From a checkpoint of a small transformer trained on Wikipedia.
Size: 16 layers, width 256, MLP 704 SwiGLU, 13.2M parameters.
Training: a variant of Adam for these matrices, 267M tokens, 8136 steps.
Each number is 500 + 40 x the weight over its row's rms, rounded and kept within 0 to 999. Layers, rows and columns count from 0. Numbers have three digits each. The size before them is the row's rms in percent of the matrix's.

# gate: layer 12 MLP gate, 704x256, rms 0.0913, rows 64-94, columns 128-191
# up: layer 12 MLP up, 704x256, rms 0.0868, rows 64-94, columns 128-191
# down: layer 12 MLP down (transposed), 704x256, rms 0.0762, rows 64-94, columns 128-191
gate64 099:614467442494482548513521440492537453509539472475470492450484537559461503515513466441470445528527559464476407465489497520585546437521475500469406465582455510541525445534473469487410489524478578
up64 096:454561501517505407419445461542464508569427487535554502575515462472562514477489545551541498455496427501489452481526506491495542537498526414526490485459512536530486499441512493521559513474457432
down64 099:478491490495428525481549508470513512505457492515572458493556524486566469602521488551536547537508500467534420471498621516502493470537538448459424432492493511547577487486503486509466558514464547
gate65 091:473468487541591421514434562572557435496536452518528441440534483557559530459457466529463471508485480506507471487459529513459525444513497536554455446514554479574531478490430538506541492445545496
up65 094:474548490519515507484511500483541472556518445436484394445446488536569535491437495545494514487416506519423535441493555552489535421493487554509512580537462534559501501495509487521516544451454465
down65 095:456526502529447491515525468562580494541505482490474471558447479484482525452426515470428548484478502480444516494438510391511510534483555481464539498545490463494500476564495457479534587492531463
gate66 107:467490422487527471537510493604454424453500467524502509529548488521484427436484526526541540506530514466500508523419529553521576531537509461486491565523533523481489434515389542470500462548478514
up66 105:512504413504436512544484613469509456540446461502483524467562496479465522417546523449515546480412473487479531496486563489484537588510508472473487421462450481532546485525476532436607509545550518
down66 104:484444557445529517584501455525502585500540521535524414537477528496537495549507513501469514512469494466564539496479449562474526455514464543519488462522488484506423455519521490450504443466501514
gate67 107:495458460471527501520537584510478535506436460443489517508463531549546573553468542567489497447508563483440505395569581472526482489468453522508534578483531464479523471507535463506529523550493519
up67 106:504547514495496537520538516466523529484538413491499491462503526472448487510538588466486485464525449448503486562548460580487539473518475444545450474512481479520494540458465532494564444445500489
down67 105:521486538486596514468434524425524484426429550466528454493539448516508489562489550535535434537499468555491464490491594529535499536478513586529516495576555465534554437496495539540490414527505518
gate68 101:498516527571459587524532473529509512540484490603431537462584475494472499484513586531507511534512546476462445507422443489437561551469477474470411492483492536511478461506439528485458547471503539
up68 096:540495471500537457549505579466505527481479549489551459507465496553481589461453455507485511471450481465439478525561540542435458518521482474493548503548551469486445551501534500516492522544477463
down68 098:521525530470461521477510496503488490477554549487466527500535487587519571511527548433452563536517500511517476531556502502435470525421525439519487524483496472490503518475541369467475496562512510
gate69 091:539528438489456461455514518456445477505524487520507534546527478491520502450522546501557524546535492457508466466442563473491484432584524483486492471485481428550515464498476482472505498510498543
up69 091:509604472535473519433577584466428515504504454510553482485494490473452440482509604534569532541473521471539542509448490458504486475568460492499529492510595502587509480493521550539573534501478502
down69 096:484489570588617496511481570474476504492481515569504504525464466484501535463505536472519525518513473485618499528497437471462488486572448491530503502487483516547535541511541585473543497482439558
gate70 098:432569496490514432452524482536454413511485542568456510454540481501565449482500556481480540499529487464528489443467448431538470501522473454537487540450461504562466472548548529482540461482517610
up70 100:426525515420465430516472481471526438528433518537508518465485501522477528530441496476495512522444486475520524504513444493499461438521468515533483525471486472510509576520486515532531486477558564
down70 101:516549487483457501513468535434515493503454502513484434532488479544467465449432519552513387523413562574476390522519451480500488429513452582528479464511520470497515500508490535538468551534427461
gate71 096:551537522491465503470503471533479532521510456522525420497539504446548499487573508562550521458486479515486515507471525482503509519514503495562446472529508512461471502537442557518567416489503511
up71 097:495574521525461517519503597476463465446493519453495563482490522462534499509510469460483465473450540494491442467486476547425522516546482497559515497481495504530562478478504517511500497525477508
down71 093:519443455517496386514499515546469524513546502526454504504461477448478477460483484555538457459560513545420552505455467509559561491554423529457459421538452590481481518512508478508544416513481535
gate72 100:528541520475553462519418501490501464422470542437486464424450359495521524481502446529497473518434484489511525482471533491412448510555537487504491535501516534476574447503436493524463552485494491
up72 099:570458548505504429474511515516467494548563527471480488473452453454496417516435521471463523474463543522552532487448568435421486454556514522464522494513513447496530477517481544459557464516461497
down72 101:451469566508498520575521535451545455546517484463539444521517479537444469483455531521484494485507483432466421527449554536497500503459536529486488511482437460469523552495417480435487497422563524
gate73 105:438450468469493494522503468570499505524535486460487520492461438539530539449498589545507527536502539536466465509480466546531504482517537458458522500483491511566522500427443495507519460504418502
up73 098:484476468498454569533522456533515401468557470552408506493509485506535464491532570475546558540559527522496515487487503513525425495525493512475563494522482420517487479491447503465521508494530478
down73 098:504517438499381551509570460476502500484518517563577490533449535501493529556528498496521423549424458501510475453546484459493468468520526565472530575499460541515517498472535488471516427528542447
gate74 092:458499514411528466506497462483468449461562498523489502446589488496515493520492492500514550469446490458494406488437454549534537536495465463533386511548480475598520446467514501470511454465481535
up74 092:555481525550471478520454497603539495511391485426505491560450410505498468476483555429425482458526497539473555501468514483533487500521528444473591511522529586483485563441491508451482510572500455
down74 093:507562468458440430430502512514504501542509521515480465537489449471535426457613514473482538441619508483428513449419477504508482568529535479508565526507550514519492438499447398452578453473517505
gate75 100:527500540542490523540478555592460489487510465494517465524539401513495489527600568494479578518490496534476539484540491512446476549506549459530465535505551502530533447477461506436484470433476455
up75 108:475522480507518447501493483406537482463484437402547476482478542474524476534493458545472481534501546506490500512503473525519429471492533470399518470439496529468553461549551478488381483493505491
down75 105:458550471510568534499536453481574490473521464467458541471520521536507488502470532511541499423405476469555437563500473560491498556507499541500491504522460457502561474526519585519501444413524403
gate76 106:541520504541495523504405524546551465498512498501523484473499464472493514522606489549498511473491505536439462465455510512527584488470502479457517494478559533428509506458478562454490513436505436
up76 104:431499459560498551514468467489556492515524497536469543385554505514553507426480441491436505528537604496479548547550533560425494477569507544408487476481554487533475465498489480560481496474522515
down76 105:465498472496515526509582468530488557479482448454500547442546601503562486442507532502520568495470566529486542428481541533508471478546590477474460445430463423520522453508540506529537488512468522
gate77 103:451469432481532421524506542480524516524439484500573484555488590453452537548519538509496520447413543506517481506524496471518549495480432452474495489495422515511495496468541481515535502506520475
up77 100:493540483507498596503493545530510528551567576447484553583446509521494458541458491445466491541450506454486561518509554465524471498501455518422516504523501526511428514548503470511533511533487466
down77 101:476548569501444455507473531513503594445431583434501520492527513545497540426508513499478428464451504467576542462528523557397515505493516529544532410448479471553519451516527493473473449488509583
gate78 097:452495467478516499486583525515515474449481449518511563450528473474492483505522541460459580500600485489531490464403477524487468541458465461441543470429525487522527555502438445489532444500503505
up78 103:492537510447500507533559448522553474474482510528551480465565531465496489520504524489514546468496497496542528520446506505481407469456549552496534492458515565452499622470508458506479475549479499
down78 103:455531519529543512495392430518435513444503542522524438486517543484493539503517513502491414496469510519548483600512446481542527479498496483549496487499488496483485466448549569467464611507493544
gate79 101:570518472547506473612501486440443535486487541484454468507493451450370504426463541538539565518536480514454494512470611576512443429521505526466467540493486427529505570564537441510516509520455496
up79 104:516468550524495436497492509544526512455439504459463511550457469484469486438469487548554452494445507469476510510497392479529433508545556458441503519496562481497431566493484432499528500516487509
down79 101:550532497500512488526510528477442447528451508548519512509561528497631421547507516541478463525474531520533495506499485518523508503476486507464436492586475528520530560455510544492551560445468536
gate80 101:557496547468468493472486418554468476471546491533425437467539492518460548480520491546441510516512500507506518541556475453493550468449535519475508516497490487475484519509456506507407490485504479
up80 106:499522536532477541568554472470506486505448527498548511550455545571481462502456521420520458470478488568498501495444570496608514505548481461408492486438495560533524537447483473509504548491513434
down80 101:474547493515473489516515539491489513492465570552473543536533512470540510458538539496486614470535432510479493425487515469470523559567442561514564542628488522492520506485612518498489494519549534
gate81 107:573457525531531472468524497473475525515469516463483469570466500487482461506539532484474491509462505465397498467489545563467462530510515461516550506460475548546495504472515462558499515564466526
up81 104:501445505505560528468539500482532484498450461513484589576493549480462467508477548515464564447507474489538457496466443462415465405425510458501524496561536428521556585452495563487504490563478458
down81 105:538526463544499520480527508418496507541461523542529474519525493481474415519527546513499444506508575444454529596539423463555525491524466453540486493469505456520461515514451518474504520537475595
gate82 104:532513488514495484536436491556479549558495432517536434505513439523478511569513503536514522495447547490482456472491552528520491479547537538503479436520506469512481463433493471503585454510499533
up82 108:482465435504563460444554504438469423476490519433471553463467482550547501509494511460500511468521437428518497518520539475498506506498553499477508496522475544540563490460598532500503482521499469
down82 104:536476511493528510524545499455510433566551541497556457566508472553502455443528520439541567458516483505517495512521549550489496513490568470527587485483479554552545477468478538504502439541510512
gate83 105:502484430490455440456504385493563451462582470515470441434521494549605474542512517490519516490591543479532487474505496382459540563471498440542438444498521504486502516530476517478463510491483467
up83 105:499510498562495557524445493454508575506417472467555477534563518460521460576502535528564483520467537496467511563517467530422505440460501531425474540536524509486482542453549552482514538516538520
down83 104:518524555590512472441516470509582475400464546484449509439482529460461546460483504393500637515436561491532500480488559471489538545468468549524516511517522500476463476513482490513521501559395475
gate84 094:463550532483533471498477482556451497485501526513454466504502405558592437481578499499498502548487487480497526529502480508542511484543497505476420520518496491511519454459486528499442487529483493
up84 087:529454457484489473532467467536552482434462443526474548524540571409422512512471463551544525497515498491496433416461554483493496544440563473595545551503457472487510475523500479459537527474556519
down84 096:446469427535569475536459477494462427557517434501449520598495465500500522515506545549460468471574490497531547565493535544571494514521513432436486471501490590512439526434470490455595525544501433
gate85 099:550541461496465445506534484467490471442483493489470533525514534505458538438513552493503508478512449469456440513489595522493496482503554462439458488492464547545534507509439449434426499456459571
up85 094:509523463529444415517566517490515477497479524523516529493522565457435506419478538447455531513502443475471536538493572513509460544455501523540528512466462596541504513527452548460471560438400500
down85 097:472533499481409463546411495486482515419524502546457514483550486510480498497487491486547478527490459518390522576545393503434417568466448568547559473575508529443480477533491461505516542498541454
gate86 099:488466523576480481538460520481500505425532448508420485538396505457455518462511425574415509456521504514478493478522522548472410456574493451483491550492509511442464515473492444554470414467460567
up86 100:552510411433497522513485466489600535489480548472460507450466480482472540475447477459502553512490499508477426549492518495510489552517510483480418545523471494466481458483459468446458525494428546
down86 100:489477527503473479479465518507418532437457470477474505547507464511545458467586533437527570501534528519497516614481385498462540519505459414515572505531488528522562510568544511544468573573415564
gate87 094:555557467543538472485421515504519502458482478403489448494480490531578455503547402553510516465457538473519474508522498470474537528510563535435485459530514499497542452491537491496466478539435412
up87 099:525475458496472550516534487575427479497530483508499530480470463541502542449450491560483426427436505487512447557444535514593547466480526494527468472499468481619459453450524565553503435487478534
down87 102:512502476521552416431508551412508539408425495549484465508499479501529493392522464440542598455467464503507500407458510548504548516511509526549486509538527477505491471499530507475479501539484441
gate88 102:545505434501520566537396518517529440469501489455415522527537521459474486512444587487509574532485445536522527447476560515597534549495489512545407479491473500522517534542489536476455479563492482
up88 100:527606558566504475489503503512455570446527511469433439486515438515518554539547432461541476519481549509465498482431478556516500525469481512426455591468454517518503484464496537466517508463429480
down88 102:520497452542551506492496545487435463476489513490511479501518542541465490496485495620514541513506402489570483517469494525438510532538492584539535451506496432498483464584519417483513471453491513
gate89 105:487528522488452459529492436515536548455515465493525465518499458490528468539522440466495483444445502479486450469439541479556504471515561487520525502495509495493440511497436488522494518525494542
up89 105:521516425563497520544488449493530514495500531497541520510489445470502483597460525425533442493433432545553560475432428518436459527557514435503476506514440492422467560511497516497532496456484543
down89 106:508470508511481479407545540460415488597537483547525496437522544452487535526539489526539510496517529511511521538484498501457478508472474458477434550558491437543460542491510509552510465475468555
gate90 101:483458540444526523490544554581535492432511533486485568548594476556496395516498539449497506517512508476461547468493498468524534510495488474523497554451522510510509563524446515525527426477475443
up90 103:441520466497548548491433512484481454473530404459534535482574556498518484465547548534526511550469464496470497564507482513499512561527489566519487466458535456495593456534576499572492458487518509
down90 105:489524519447502566633486546421546408510527502530530490514418491491538482467479452501514510555517579540537509449514567524450536601562513506468449421428482518489435529467545481518577483596569477
gate91 104:488557545562467459507528492482544545447534469465507507471450463454552549535451537428525513504506417448497509503488540502491465569495487465484440503583527439526479502496453528437541518452551477
up91 101:579512549372449434409499476517449451477551469518550459578524484499491479478507530509476518471516511347483553516520540439472474526538549506534500563507523521601455514522522555518484539549427538
down91 102:443507498471490477417570557509481476461526446489449511479552465503504466592523519455547509494585490512411501486470571528504501523485487490481541504567508525415441515496432389494552508480462483
gate92 093:429475519511525515469505503550444442489549516498547519482515442536479608492518436468446478572463507496528487510488528541474551468497523443529481452562438484508519524512458481455461532492511497
up92 095:488452433543481479416535518468535508471452497499464498526522481536472446438479547578561495500493570526447495522512497485528480575547481569512490505438591493443481437448488392497523477513403461
down92 096:561498521501526515482408531554527492507471510495543507465535485489508477498460510544461611484492486531606485412545541485465483530474486513471548533448515487481536488545517549533421401483489553
gate93 107:534499519558488479459581480484463506460536480520450433486581490476459543517491541500488466521534490437563525493501481508540460572522501442467507512451493499545472482563518479530535494472508544
up93 104:535522515503436482496537499508455520570524512461525425508516449486448499451501514510476484564493480525548475530521452558547476564505464443505501473477446524432539511479527491493518457509504531
down93 103:527566437474497514478499488449509521516545390470521537446531477455510447520533502478526452517440473468561458487584505538539478509485490498455587558481498513515513518494539449645537492451458485
gate94 094:540477441516522480522483566498457464517412440426455559411519454562512540451497504489535528547546472521461468448513490478467497529575518495492541465477545510518533398430425518493520509487518463
up94 090:510469444534519553548479544475471458532470446487475501540456470554495489508471457471550505451505530532487531536533512437501450529533480526486579539483532465526452508461507503581489514550563398
down94 097:477471548517488528450527531381466521448513465465474496525439511521523474508518439448513512583514441511494551475496469504550510473515560499508498613491438582490438508535505482500449546501505415